Weights of a small GPT-style language model, trained from scratch on English Wikipedia.
Size: 9 layers, MLP 256 squared ReLU.
Training: a variant of Muon for these matrices, 133M tokens, 11121 steps.
Each number is 500 + 25 x the weight over its row's rms, rounded and kept within 0 to 999. Layers, rows and columns count from 0. Numbers have three digits each. The size before them is the row's rms in percent of the matrix's.

# layer 2 attention output (transposed), 64x64, rms 0.664, rows 1-31,33-63, columns 0-63
108:521496527522480551496537496487497459529478501510537436529480465492545516509504460468487496529531474467460483511515490519479484501459481490490505529514530474545491512492457506496506521522484513
104:512497490504537493494450511554495497514469528527470542501482473503460487474508484490482505521525519463494528479462521472489492509495564458496484519504558512529522499504486517526523487527547499
096:497486526489496490550540476473503514524495510491511498508490545508498489513476500500490519431508523529462504487491542512520498525491499532481506469540476511485488495464509465582459537500482503
121:424491486493455504506477494486509485531533472483509520518505514501531489510501471481542511497469520533526483519487550481488524512556499562473514487486476491484515479495492536498463483502509539
089:485486490502526461497525460479483559488470478459461483499488499526509487545504513453482463501525483516504455515472466487456524473483536520504517510469519470499517469505501499495521530458470498
108:497509510532512475490530505477501476476517499517493499487516436523527476535480477451477431475530509488524511514484452512498496507474523550466534526516546481513540497520504479517499493520499492
100:501508509511465460510503508524483523490480454473490507518506534540494484511489479496524482494510539495494482498483507459526510492528545522561546475469459475499551472533496462472485535522489510
094:513473447465508516519488477490498465517501475502482550483505469458533471521469499511488488469512505514542473543519468487499440485480502503498537480504489521449486503489531525482517478518455504
095:492481504479473480459483519505533475518544524492500503475507465467480520495484469490536520513498503465506496447553574507466508530526566484482525500489478511522508517512517505489524507508502515
100:491490512472453492501513477551502473489525503506498505505493520503485530462519501475517493559451498541524528536522515537525501509455467533509478504483494503481460500442494544500474482481502479
085:506510479514467546513485503526466505503530458512513481487506442480498466504465545536495502485494518478462529486493489483547529491494510504506545487527501495552509498524548458530479493512500464
096:487496521465514521487472493559484486480479529498500536490473482481508529494492482483507491514561469498476493517503531520477492475454532478516481538460461502511496458481494478517481504541476558
102:461464502523488486487489490468488508496481510495501482494523517508487428540471475457459485483491498491436541501499542526487499528530458452506506481499469508472506509525487478523518465506490486
100:532511542528548524523486504497459522494489505471508480553487514505519482493534471475495535484516486516443478492491513487517526484515522498511533513516563509474526500539487488541535515461500477
102:481479468475526460527438489487486515498509486486490489513512485471519517525461523517478454485499505502532449472476468444517514521488516504463514482475522522523506542511527506504486525549502468
081:465480486503543481477523506532514506501510510497463542478477517487516486459516479482545510469480508478572487508516514505455493500499542510524530513522429493510492511522516501535485485512535475
097:451521512473522482518455506479508484494540514514508473471519501510508507477511498509522512558494480520466475501530485551482554481464485507491540493505503543506465466491512466529509545519480475
094:489492498517503532514523480502477562507504492477543501538513490477556489517485507477535490555457507520514496455503532464561516514464498509498464498502511495526499522487539506503501481526458491
108:512556474505477547480504520457491484484471494524511499503512484491442525495487461471480494483485470495484442499519544480504513544513515476502480485528549496499494514528429517501495499495506506
091:519527494476515451466518515538544541468492507501524533491515484536480475502520472540512511540504521517502507502513492535500469466519518536547479490513544516480480464505479511518485542521536517
093:518532500497519493494480462497511481512471484504514474508529535474500518499534506510523496530497491530513490520519560532504522562534503518511471474527480514496497536471466506455566531478520472
101:485482502495483446479518517464537505514489515525512534464529502480475468517491487522500534509556520505506474508489461487498487468501486473528534505478551466509504444477479502516482553493479467
108:483473519484528502472525530486484496529482544500538455520529489490492515463505478493511525514489461532461510493495520492509483440542476530498513522509470503530498517473494565470486480497465470
089:490473488501531532490499472524484505484484543492504496497504507481497506511445516514488521481491504527470550514562503491477487542491509499506516476570457486492539470499485474519539514519445483
111:485551480456500507497482492517506501495474540539476470521490527513501506512494454477489491481543448450466474508490537492513509464483508511494456552495501525504505515509490489446542481490485503
089:493480493478522497501464496557452508471526515498459536489490506517512496524486502483479454519507541475509513501508530513505520446560508492503511513458521524489527497502537478478488511568496485
092:509502477471538452486479490459484471534515519495496474468445498454452469484525530471479499514485470482486502496486492523486532493520524494514552482499527484532502510532508494533504495441512483
077:523493500507534506496532526508492492490525486507513538520491505466548528498489520475508514514565502505505505465555521539530559463504475501534525479508491505549514474522462496501475505495546516
099:481507512487490486524500538494483510450482484480492536485512487467494539493519487520508512470486502493488442449486451510471487482487508453506453495443502526511506469504480460473484496490536542
104:484508516569478547481485478483529534524506509497516498522477496496527529527492452467466518477478499515505486497515539502474501552471458511465513480489507514519524537505507502504498562466487485
092:515521484512451480468492511484521495494508524534449465496472494522523475510511467550501488457502516467534498495485516525499529482529494565512528514495532490548505481491501501526456496511491552
101:528523519502502541503513478503503519481535510514456534509523479463496524538467500451462462481480517485491485499514517499519518509562495499477459469532483519446542505459507518462496501508508507
101:478524509476486494471504523497512500454536478524506473519501519479522499503530530485455476482531478476509504479500548530493526447521462508466470433514510511523499525513511517477473531509456481
101:472519516495515507474442463496483523461493452466479523487505472539517540496494513503525504508493491503504501517521517458510486478464504466517539529481488523456473547502466515442498481492531506
090:512514507454515476483514482503469538526465500550502523475489494516484493461488498508510470519512467499476518502528508478527527462463519497556455561535534508497514506451483499514482490495469495
112:513480520515524542517521563481514482527438522540512500530476465484497512508518480495517500538483527501471511506514500509502493511572491482459505488510501520542490493489530489494474498550513538
096:498519485511458501502487492484496509513493464462532452499458538522511492521480531484520484538475500475447462512532509495499482475508481456510453494527513528540467504533477468475507515459480489
094:520506495531518506472493446478534517527511530523499521503483513447523492558481535486461504506521448527493491466506495515481449508494502506500513531473476487499506451513482544467498505480478532
116:506506496465508458472528519505529523519488507492521525467524532511480452509535492532484466468530527496502521454499495483503580491532494478459512485486491492492499520513443461505506490497523524
104:522502517504557522519468473503450498501462474522457500473545492502472497534477500513489479546517522529509498493443490497518503491503496537472497467510466489457473520513509496451474471489509525
098:501517504548511482535481481505463547473498487501536513509453481470500502439528512515488510497517514516496462487518499480503522461512435510469511488539465524495518535516486488547505521534486514
098:471506512431497447477467492479471517532453503546488531482514513480474494459535492482500505498506523513531457525501480525480534486524490473521502515521491499462513502460484494472492534532509518
099:499505532530510526561519511476475519515469503492531499473501521527496496501529487492525504491472549484502539550515495510515520523544470485497574498488525507513490530511470517491479487521553473
116:498523444469508525478554515483496457463546507505525492470486482530477503480483536477514525516484489458509459520503526513526496491490520551494510530514511473551509500477557498514502507509484514
100:502456465465523498527519436516516507523471485508488504489470481508452472518513458471518486511496461516494501478487521482473499517516482494507509521492484482518431566471501482491488471506490535
101:481463548511504497511533490523515462496503506495557534497495512474547491483500478475513544477502510492517541457513488534482516484472510494576490513534522464478519493528498469512504483511507536
112:503491515495460551511518488498526464513530470488533498521521493434503526516471450503497521495483480512519535539490461500494499512553452482463484495502530528490500519483491534508513545497468493
092:512520470489501506500533473491455525496517488508530489500514523472479542529483524494521490440483492495488539487517543458541537504528517512502515493490468507527531478505544495511482475564488538
111:515511545494516448505475554499494479468516470458477488492482557530459510514479518493467513479526479488470546529519514551496505518480468496513512533483446514493513483498520500510472513488507507
108:496473503502507472507483504496487505538463518524505491541519501488534492511488544513522483506497552486478547485481524550479460492548550522527510528494459453522500533551495510525519496505505504
117:465479487509514487505491534499472477473523485492534481527532557552496521507468488492518453488522483484498509497482522463490492490478459487457526526493482472526501534548503499478500510439517529
101:549546527495478543508511524474471521515526508531506518475465499524472488491488470493497491440539486470501513543506467469522530500468505494527508515553492503513501489489487487450484503452484491
095:502517464506496526496494507508472481521506461524475511533481529495545518471465497495476490543483482454512510504475532465514505476535489514477481484534503451487462532567482483445491508495495498
103:511542516482478458522481447509489499549509497468527517467456525498488536476508535506489512484490500451498492488545504504518531513503505486506495451479499443470474496546497521530501511516510533
094:490494492509492530477521483532511496529447449524498511534459544477500492494529513498499496551488484496469464495448535487554512518509525492512478525484467527480480517486483487470529451500510512
107:527445516531447458489479517531447502519504464481483518496520495523497470490563515513520506493453542500539525499519487481484477533529532510507519517468486483514523499499503492489521541513500492
108:494508525514438527487508511477487484513495503511512497500516466502478523450484534502494520495522455503486457536462503469540486470450486448504481529528538521521471465495497489496475505491511546
097:491492488536502485449477488482504501460473471479492489507514491531515471500466487480531540513513533511515525482505459547517508559479475460484505528469483534472488479507543470513487453525514501
099:528529499492498521528506482499475504505511515523469484486499493533467471470459511485499515466455500444512494487461516493454484539437488514494473517503521490475503539446543503510506463524503484
093:526509492520461510506482475494503453489511491525474488469467514480485495459467486497484516526522508529525526520482554509507469487562490471485493541519537498465466506499477468512512545487468460
097:487462520481449443479551502494458503519463491544493486509487476510526488510530519507523506490479505502510527487452522507486481486496527546516477479530530495506492561510490509445518502481507517
099:471490516485532521522525522482473492567461476474525495494491464466444538525520457453508464493507478481495492522472487498486540486511503483489522510498506470501526497515482510455532491469472508
# layer 2 attention value, 32x64, rms 0.574, rows 2-31, columns 0-63
123:568517482484489490490501470490478484511442500479517494479523514540474478477483486524506493517457495496504499478497442494453507536485500532518550525491511512498510525463483482470529525464492464
106:523528521506500501477519500475506481550472480555550499542481524489494446539512516498499467495536498479476526528512482478511461511465487502489484515555534490512508483526474494558500487497493512
112:500484456513529513527516470496496496523533477458474588482481465498516473509463497536468503503520455529504505498523509500514455462489474479520510475492518506494451492510528479495527512491509516
086:528499461465487478490504504550477510450512502474515472496506491537488485505500472544461505481469478475515541508517463466496460460491502491510467513549476492456535514499515502493509470520524462
113:542514531456481533522483529539557510533498511501529551495511479512475498505518487509511517505466519497484557493508520489496510492487531525519478462499464476439472493514523472489512510525536498
100:473498484515558506509517491532495506530507443486454501480486483509516482514487420507480502519514475468496467534478483458516516516497507514519494491526479498482546485515531459551519497486496515
094:478488525548487505478536487505510503529525475447490482518477529497534501504525498463503488502493514496509509529454461528536493497555485558484464530477492481529479464516527479526532479494475496
099:515502504465506468493496510533557516468511499449474516511502538492487525488472448521487495516448518514514512496535497514483468519514519472519509467507485530549496431502509495511541528492498481
112:453488512468519494460501493480532518517508527469477497530519525501516518545458531488510506501524507520510461489471540490520499518504560458517487552465511476479477452501528503490471499500491532
087:541469496483506535517477482499511459506471501482516499494472541541501478578491496474510472538507509481505499516513573487519485527493497504502520495499491489486507519517490491521508480517484419
097:507528512496499510473449525526516499524483497567509489524498493481484479520527501479466513507490518473504514494509544467466478468480535563493511528531477500467517451486474510514518515510488552
107:438512512521489499530482517485482520493489494504502470514511494521539473486489491485510449500488465513475529494470484499581512524535480510534451472505452524489495538487472497501502520541491495
112:489548507542492456446502533476494527489495522528505514517516474485522460529493548524494532495514496477497544475529534506503506495491494473523512490502462530473504514481486508465500542483564510
077:560476510492498506510512483527499471520490506498471467538527492548495493490543498493533510529478479537513462469524491478510512512511500501453507488485534493507510509449497510540480515463497425
104:494464523470475482485465547507490574505475486502497501522475536502521513492510499474493557507498503461460463483512510535484462470464531495477495489533471503480485491535496525511476462505509479
104:459486524541517494517511477481499497489513515523488535502506488460507468501526494520492463470465551464540515480441500563499534498513468475508507498496495508501477479496495518458536507483503447
104:510549505507496514522516459505493532464491560484491490501503507490528461467500499487517499574465465493514506493504506514536517487519536461520537517456533534529522535523512531501488504503485499
106:511527501506498534463483452482474505476515553553528472504502447502514475481500502508468484525484468493523485533507446492507494529496455491530525505519513538499481511430506500490489496483487493
094:437541511472545506526513493531524527488516494495461504475498512486520470500488485519505524484502489540538485476470468500470494519566513504528470489455502541545505470525504476474506498502491503
098:500468535507467506489526511518561484506499504534521498507489513473500510528507553498517513461479503543464474481544513532507513509501483506524448443500541491494465508506486522466510526541523516
101:570508506513480470543498479524529460523517501492504495498512494534525526496490470472560466496509478545530511512456471508509502522493457483502499505509452523485507542478477508502545494495524493
090:501526510548527522488505556496534503525484469500498456544485490533488522511531498464477465493528490495490457461480519543481496455499492533489511551519540501492526517472506512479517482476504521
094:484513488527493522488493478532490535489536543538477462470494504507502428529482514466488477520471515448517501490526498495468507505462486512530518495529513478504495476534541546517537523486511497
100:483484469480559529474537453513503523479468491500518537460505470505512441479509485488462502499477475538470504474480523507478504534530490513468463480493470508504478479499476456481491512480525489
088:507497485513484477502488544448513500513478459492530499450497504490500501479488468514514536525514562503460503523550521458504510485481534526507484530481472507440497487457489524473487506527506486
093:500529509461488514495502480521479470523506513477444510533491476487503541510506508546504466487442485510518475537472524517522504523508492494462537489483538531543514520526535470489514510449514483
084:463483532454463481498487489486540518488462481453499489481474524477496485530477537555491507529504543507474485514495515449526507507500510493530496519528489504489498481506538452496506523445472493
103:535469515538488507490507516511491512472494495511523506482521489455473517471498505529532480466504505516553502515461479454475510505440493508440477502496506501473540523520462477478447482491511521
097:522491509487550535496525495491483511496542532484466529522475465451479499467485540520495458518476480515488474498494484503523553497482511445527504441531507485521469473509498514516503526509474504
106:495488459479489483507516542519560500484484477498497523493547455511513512533473511560528519494500493495510512464545475503477440471466475514489479505503481480459490500476509470512493506485540515
# layer 2 MLP up, 256x64, rms 0.465, rows 0-60, columns 0-63
093:507519551489482520516503449525471484489498487456510480528505485508473512510471537433507487536505462458521483505476500486536507499530481486527522501536491478573504507486505493475484497524476506
100:525518487471484515491488522519493492540486502466510497532506476483522498464480482503522494496460484515522518450506532533516496496519485471497469450549513449512499528491483475531549505558535524
112:454530490525482488452502480512523468540462484489515522493526526543493482481462490488475510442511474473511510488465468517455504517503517512512457476535453503526479496505505467478482496497532511
104:450518483490458460484481481511517493497525502525460528522532514491472478504506494565509489542511519482528499520479475469525501486477509577511480485504528480496534490479521510538494483503536485
119:473480478512507501485507460540568478468508520496502520458503462476507490501525511498563485467525506499520520455548489530480464521503477461514490472480511480505504516524472513509473532514527508
094:485487455510476488495479499484446480491495491524521507537479535490436507555534473516513523502489458483505508480491515482531490485492525500498469522472475497513525435463488489532466531509489491
100:491513552474477520487520477477561491524551528524508517476516517502478492457517472536495494523538466511493514477495553525518509501495491522503503516488500523489468524505496550511536454472532484
096:507541485447487530482441513476503503492468483509502477490503496511517500485459500476471510517513509465471518500448509556493494504469481504490497486517513475500500485445505441530513484550535499
097:586430492505467509481486501486512500484528537498512466504495531518507487501499487479507530461522525482469483460483496511481501439531523517487497508517487544504460498506491510489492491498493543
097:496528500442491467500508548506466519477475508504483547505493434501500500498473533490498472475518474521488472493503528461496507520510494478490528458501495539527513546467466508545518480531489503
087:465507459526540508500476491489515488499489479484538542484520455498498490490496488571455470474445497515471509510508507517515501489487517517502549534532488469484556504485486518507535487507512473
103:515483471480512535480481490496474463481510520508517502536517474543469461545533483502522514548534480487520478481478503496510467510502468463476475482532477508478498494496506533459496497495430465
083:522536520481512457498476497528509498498497542456487485508536510514505514488546529460514465472551480470473537472487516483530528516520477469489524526544526498475504509501504472537493543488507527
100:466528518479529498515480473491519501473501444500513526490504542481504491445506466495490517487504512483482522516501463532480509477473540488502498482493464461524562565504494474453509491510500517
094:465497505498490522507489444489534487482530459484497441456474513470500481522479528477467453458503520523481474516485502532535445520523467452500505483506478504505499496477522503493486493499484528
114:451494488458462480503498514520505503542528451514525473496493484558537488473532514469450505507516538471499542523495468514508479506484481517512488542524482498510501497528532507497500511496455465
096:542521484517486495470526526512521512483487524511504562511493516529465497525549494513491457499493470480518496473539505491512504513449509531473536489558492481517532503489540494460545502501476509
088:489491503494559502496501504506524497473518487515544493452467487478497481550498478502524463494462447508487518467538538529496485460479556508491490534483502470511504528514496508483554500528500495
110:521498496501473482478460518458488494488473457539496502472488468495552465542469501507499451487497504482489510476473500508511527494526475485457493466506451515493495510487464525519548519530479457
106:466516515540475520511520501489476488481551465432532520455525513506494474507485507493525499501502530519504467471536481496512526486484504520533490504565461493515501493500548543472512496492480489
099:546482441539497498477511487496515534499510520482496479497489554516505516509493535524505524468489483501500512500562487478513515535524520500501532453531456508495466518503464487533524446479500483
104:512524497431494533511522513487519482504505539486501497476501528531525448512486521517461449502531501501474488499503515473531514552465516501497517527502484496488459523524452549482466477495510500
101:476503513529550488540473475537500473517532520480542474501490497485472505502468470504529523468520461485511529472488499562493453507479475497546507467540490496475516539478495507483503481487516481
098:498471490483517460504482510485467523485501485483475496524494535516455499489550509478516467528514544490464509483482502484493552464464513525504463492494485428541512507491491519507539489476530470
106:532490513464503511514519476475474486539479555505497497506538496511519440486491524543486523477548524534491537461528524510506518452465484519497500466473520496518486503516481487499496466503466467
095:515544509507526512537480480521491494525526503470535549472530522508501513541493498519438508493497463503508468467492501505484515526490543473513458542495492447515473507455513499529532481508518493
100:536529497548462503498487490504517541507514488497532476512524501456498489476486474508449484532530517531507524449536495529519503454531503508479516528451466495517515540523485504521500488500541521
090:482493501508503485491465493494483489448522509524540505522450524509481483482529476509549479522502517496501474497500488517498504551483516480476449449524515543519508507477520533454500552541508485
109:497484481516495501506512535484465456517508510478463534493478540491499520484487534529491500504546507487454506473525530476480545550498476504502545486530457466528499522536528470485497527471526491
104:504519447513508503522476488535482496466517517507490509491513505514481510496486501472535494506524536456476470503535500542528506567501547468516517468492529492485484492488481503458567512490482462
093:515468525537518520486476463500511527553485472475586469493546505512483488534506479499469527489516490505504477518503466504524489484473500456484531483520481481518498553509506491479534510488507515
091:548538502504519556483466450537515536490519478495545486495491492530472491519489457507504492507483519514511513490504502497510493514481504494491533499520508461509546560455491540515506519445498506
105:463519530505506515503468501525485505504472533481483537477498532538476484478524463537508501499456516490476480473470474514467523482522530472496491521510504523538521572534472540509527512523504515
082:505495525453515513486501477492431516503537522471492527468473494471547505456490520496510462471524508489504474486476486524529485540499498462484486504505466506478498500456490449467487493533537498
097:514522517477553490462508539505482498489505489487489487456513481498488524516507488499519514493483479435470496510475504491538515473546474483469504518482431472491520485553537508494501486536468518
099:521471530507500529520474508492539449488481477529502466467484490514473461489498494500477509518529512453521525503553458484527511501501566517508483454450495515480510505509494503503493512496487553
102:429499516519463463545506482528514489430491495504476472509483501488480479506539484506494495522526503456479459487528488505494521473496518518493525504524472522508480551462505527521511463517519503
093:516482507475527487469487491484511517491473549526486518503531513518532527504545490493495491498485530438478513488502507501513501470526476497447472522485479571508507549527514508503518543529494459
089:508530493492533509554543473529534478477500486535508486510533516519471466457454477498553505493501504495465478447506502527482493495548526498514486533517503501490537541489513519488512507496480540
099:509489504479479495526462455529470529487534452522506489502518504543474498515479508479509529433496546435497530511550504545466486484495503494512495501505504516480508493507492507537483483519524524
098:496471490479503518483491540515484475485524511489505515509458461503508489476480529491544558505502506501486521519557521493515495513510474456498546505506449499506518477453464441500531528489479518
110:528473518513507526494506451498509499502504497518529523494474487509478488492532505535532465451495467495503506501448526442514501527505521502515482480538514438505572520501502496511511471513533474
104:546488542464515492489465501517480495503521504473529476483473480505518485551492469473515513472529469512475479473517485509458520492491457484511501466478521534511479505492520518444516474504558537
095:504524483449456508519492483559489525477537497504512499495514454477493477480539490490508495552480527498537532492506513512528504479501495498506501474528489542514498494525459527482499504579525501
095:495489491469476504475467525556489553449501451493539470488510518507501494514468466467523473546498470485508528494515522534501522485517512535507459509486534499531521512526489473490525533484514504
110:434488491550498528497487442534483477506538525498502522490499477541479473510499470505478510501513425520465503507506506473528497536504510488520500475492506515475495512497492493457526502541518463
100:512488508458504504506470493574501480472465504512521483508509503501498513488492520508518531533547484549457508531487524518485535497543511471493538474494467500532494548529484502501498549501506460
097:499486522533507487503473519467563506497496542492458466529527490455481424457505493509480513536522477532480528494475480491509536472473506507476509496480511520513501491518524512463529477517495507
104:494513552472489491493459492474512495540459538476458513519501498518528453482504526535490476491510496475499489546448494457506532507514512473484492473512529503534516519547492484456506486480468501
112:506492461513502445525487511464494475488483536506480519551501458520496502493485499499471458512465451495516502474498543499493519513497500493498479468511454527496507523473481473520498568472453503
108:538502487501553448496486473499494516516511500556507463483526488501509516509507464525507471504514491492539539493514474448468539508493495493448515456528474531521493544501475475486523502510499472
103:518546498512481507471485484524570518501508512511538531445500533478509485482503557525504509482479486487494465506506515477448504511492477493479477527514476480511565533496488482484484467477484495
085:475506497457541506503504510462538465496505521485521498487455487471531483528440526520514490508494510495483474471483455497521475533461548495490493450503506468495509508510496483459532502534459505
107:467504485482500490528476486536502507496529568542475477508513462495488494520489508549508492489496523465525503484459502470542548562469532507473511483523484489470495503485457478499494478488491483
108:506496521484546497534449479509469455527524500501521503488508558464470469489495485499454491493478511527508471505490523472525492496484513481516449474472459526521493519485493477495493478473540452
105:496505502448552482496503534497475506477496499478516470502547480481543470509514478493523498452460466493513520473544484487534488494493506524485491506544483467497487493516490530534526495537454455
107:531498489515515503510477473500509520532494493467529459460482523539488482470487510514465485523480517496453487479529469494512444500503483512484485541534511519465541530527513493484505543554530522
115:498541470473500513466501503529497533458497454481548481491514492502479448511491484508506505496543442506469500476541475538499539516542507501488487548500507483508479493491495498483527505452533517
109:515491494474489540550538501523526492536475490517480512494556528469487471479491506544511510504508541494471533497479481470519489539552491519495464521496537517514518532499478505551498520498461502
091:478534506529485436476466501465517474529515463483484515528507537471503490456516510506513491508543488489551491464520447498540479528513484461464497517492513483479499478511517514520501478536504509
097:503539529515532477477522509532468526544514483521492464470482481504508514510475509510535452516513506452462501520470506450530512514501444514512488521471511500516496532511510543493548495538513508
# layer 2 MLP down (transposed), 256x64, rms 0.227, rows 0-60, columns 0-63
100:499480499495498516545530480458490487502527477488479536466492499540505521503459521511494492560509503528517472505519473525512541500446503513510484529482498521505489503475493512533465459552557501
099:507533572507525487473542505511528502525463512545492506517501514496508514519515539515536472526536505451527493532546472507501494472503503468478506485514515482516506464475516464512496536470520533
108:508512531538526500487477515475482499459526548516479527495461461513478517510524490465503539448491541482508537514453494521504501493536503511482517493486462478497521507466485523540494476519520451
094:506466465504488517486487487509462501517514504482462501511495513508506534473509500495511535522491503561493517549511508457517526492473498480542508540445512460479506523480496470531487566529474516
096:465500519505500480472495537491516504529497501532446481486487493522511461502498494484522491484477499497474486442489496545474530501484535511534506454464501474443501500529538478446461476500504493
104:521488490502522524502484518478533481492518490516477535451488477530534480495498481483518486514514524523474573503484530510466545505495537519527484503521558503480497528474509495496532459453473485
098:495525528484510480516537483480502524514511446523474497467465486537550483458517499494476508505515534521446485499548495519506504487487474508472513504498533550494482458530518496552476475480492490
096:515447560471526489519535484518539515493489524527514501484509485539505481493490531504491496489492504496516500547554465491510515501529518477450522505518484486482556516477537519530508471482469475
093:527505482465474518493507510487533561546531525511487477483509509500476532466482499501487485481495465487484516484511514448502514512475554522494490521552537477460512519491542482506533462472485492
097:500530515467427475471489512522461472505514535503510459505528506554504486485476485505533509488491494499524526496511471476537476524459510506480522518489510490477524453472485463489489502447474511
096:502470473525540524509502532463476475518477492520504524473508514473568496517515486480515512503483533488500516539525489518454501534542482508529490468526481486522477528505498515479499475461558533
103:521497487568509494512512514492501504495454505496524498467485505478551508497517460495530522531543421513481507513458518503489524490446491494523498498473497521488527500509479558517525501495515502
092:509480503499539497503524482458549483481527513489501471479494469502481451546516474488514505536454500534484516560512470486448484565493536520489496480490506512512513485491490514518506540489499506
102:446465484525436550497472487469507467491492466507500525474512529494499466528526517489514504500518497482536507560517530449489486464472484524495464522496487506502472518487496523537511486499512508
100:507492505512514508528489518519467453534517475522541498503481511491482479493483465531463500500477481496480498491520521427549472481508471467502541525511520495533492508540501526539456479472521521
099:472476517487483465525490509503500477560465559506480479473505483497520481530493498489535539499479486475539540470423479484512487490512487512458504481517494481490505533511493550517496485494484483
098:508513532510525503513491516513480458506519517511470454500501510501487509500462506466452540496489490473531525497487497490505493493506498493570463537501511505529443566522531484537519503464512481
097:516501489493533529467479503450510476495480475530489509492432565500504527506486498469538490501533481510513536548476543494470516521495473507534539472486467536477491492483498505510494478501511480
110:499517507499505458521494521518528438532542510504494479511471515553477525473550494507515508500507506492473522504507505473500492475504492418536517479459495514473544486511518474489470472509514505
104:531485458540491522484455494499438508483448481512491512510486488489542480534454541506556492469495539508518498537517534510472506502456495490480503510516500483507469509500487488489496463499467506
092:513506533500461497491501547526482482475473489498514455534514464512473486545542476479500484534505474519524503444464479479477482493501504460465504538471492522469518541512465494522483491511489472
107:534489505535479495475447494505507478513530468491548487527558519484512487484470437547529503495523527544474508474506475506498505504495504471475465495506524468511530512511536507479514495459515513
098:504528481474511507466491501480484474510509499487473487491443534528488473501495516506516491495488538530518478568541480517516520475496463518508480517465511471500496526554444495513448498527517525
097:426493497513501532522498530509504539495487475489520509468518528496489458489454452504493528507482509475485515505471498453544480521451496506505506490473493498471454519483541508504474499461487531
109:488497477544504494515471520479505531487545487473482540532474475553488485523533526461510492518509522506483506474569491499513521482494459470482483507514505494537555502484489499475494514506547529
101:472490498491512502480470518500463476546474489540492459485489505502508480495519479462474490461470552505545479489484524525458500471492516462538485499474502453482552503488513504511505528470474535
102:475462559492538516515535558479486515492501490483519479494529510501470526532506522479505462513494476507500494499522504482471526522553515494483510451523549457490523529497493461494496488473507464
096:480496493519504501495489482450449501526510489517513518505499518459554499520526466520479540482532515499514520473511484452496495463459530519463493516503473480508514457524454462509486462495534519
105:541456513507479508503496505488524489503486494454499450523503479548493483494535501483517491508535494511482459529497444506487531490568481481501537530458461497491490511510543499480505538508479508
100:529488474480532497498545447490479517458517448527460506512484483485516448531496470464492504500490494499541529493482487511478471459472486546457479492496486489489498506539502544499481493499476520
099:506521487490456516507461556490462546477465528515493475451495500500543538485497515439486510509516504497520489540493528528499500513473516519524474473479482507471530492490450514495477527513523487
095:520518494506482523525464541480520510472516476547502509501480501557476522517483531526535477525501565525479512543523501531517495505517483500509462474423509504480498509509521526507516475513506499
095:447492552503467477477534493475503458453503476529534488499512483518494484546496525482470511529487506482466484504474521524491519491451515526516524518503517537470525518495528491531468471466492471
097:452497509507451494503498497520462485522444513489504496537491496477524465467480456523503514441501540516508507501486463505474520481501492463528504515497506462472533532538496556528507508518509505
088:538517489507505492469497474486541538494544553511451519492476508502525475528490505511507477486478486491520467465487487486490512484464494509530510508523483575470510553533514494515499518476464529
102:507465527510500478528539512515526542491509518518553480480504511504498515508458517489518496485484429486493528472525498501535482444511481536495515499486486516486490451514515489540465537538475484
099:495506529502473499496488535495468470509486522514501519509515520518491521542479467497527528520467491522480529529440494480481456524513556501513455480546473539464523501540493522499507537510479488
091:512528522448517518447451480488501517526558520544485497511437521508489515513487485488484524503511496482465491512507514476493486511440506516496539481497519480498530480492536521492460472512487477
094:471521483486514552523483478427541463472543470533468484485466503494480501532519491475517498482491499488472504501497502467475515485491459506486528474484499440478496531493526502482485494503502542
091:489463467472447488504499526485500502512513494515494497488465499547458500520492471518506517462462481508503483508481528478516495497533515465465529494508504477457532541494498557554480515463468510
105:510481532549507491475496488490487480548454471489484482457509485575465495493517534516504487526519456464508507518520496550489504502526515512505475497512469492525519501535508530506489517514507445
104:511511498471518530533490535532511492507519493507513469492530490457526523483507463521528504519488492508530521509561466523492532459530483477513464540508507524473497495486557510497464484530519550
104:498498503562496551526537517553536540505490459529489484468513527488477498496509494480477547520476477479494527510465520529517516476507497482513468552506523470459528500478489475487510517497511506
096:505502510497501486480545499456540530500512476502494542504482493544457558469461512476540467529507485485472514499516478481504521495483524479481490472482476533513494518474540482529458536487481526
104:476460531542505497476520484527537519486493467533506457495506499479470477487518453558515519504512471488501494513499512511489492496492498451553494483491511513467429508487507481494544522511536512
110:490514481422496469474536528499526518495448513515493522523507496570484492478498459503540487485509512534505511518500504498453470505478498520522490510492531492517481489477541492536519502510541522
103:489488474501473492522520516485465496477454490501527473512498483431419498511522536535457489537500540479476484490505472523488497487531521503491478530472516491472534512502464500497508469492495500
098:521464553475479505545505509495539491477503502511557440504506476532503528534482501535466515454498486503474517513509485483514502479519550521510446498478504513512452476506515485514504493529511492
100:534502493484512500481553493531496469513503452498475517484492459522496516470519494508560489500505503533485543524536511452531520526502517495544453557482509511480503497504482525484516518484536521
098:507511498517468476496514497493488495474496534490489447500531485520525489481516469479531510513507483492546468491518402516478484463466504507500519496520475517457499458490478497496514506440501484
100:555540448463522516519475490470495527515487512517466514514534542477517488475501520508531467508539493486488500528493466453518480494477482541473513482525485481485491493538495475473460517535512495
108:466520510509500461503419542497469497528510509506509466518488502458478484503493501475494461478520516494515490476517449497458528503532513492477485481501502495479493487491517503529452428483502513
094:491485504500488493493548477509518470507470509523565492568470521474488517514524465514515514494505483482476484529485492482529498511487483504481453536517488545509561494445500503479473489490528513
104:520505521469473478541558507490508491507541498518499483514518462536486501498519507507462509523490468488544491514526455510531481487497530459487527517498467514464497524497460508501478531436472477
104:516495424493523478441483487510505515453481501531487499506499495501480515496523487528483478491540529503527488507509480504497514472453477520514481494497536471520444447482486482539490519525476475
105:502565480517487457507443524515508480521521491506468509514521496531502477511502484483549481508518490505517542515485497499506512499483506497450480474471483482505529507526474461445510555482511543
105:490486507479540491443498481496512489520497512514498456467494530490479546496528538485486501549504515475539499495513540447478526489484515543528490504508494475493547477473504487484474502535528454
103:460482531516483535494507501501495535500461499538465523509488504490498464520485500510517543530531534450502494523493509499491500491537478508527513446475522502428516527535502501451485485512530481
100:484466449504521511459518523502503514442471497480532535507475519520524534507510503459499461499506489527484528464544463504485498489464510551518545507482509461493518489474481525502508497529471487
099:505495488490502488483528481520489467519515520486471495461481485492476500494508523544519551507473524543485465530553488457456494518523509514494493518455508498513504512512459535570472491501517473
090:490513506486471552506501478476479518526520471479521476491510475455511534476506478490511514488505501470476495504479435515505456514492491535471492525517529461502441521464500472534537496546511499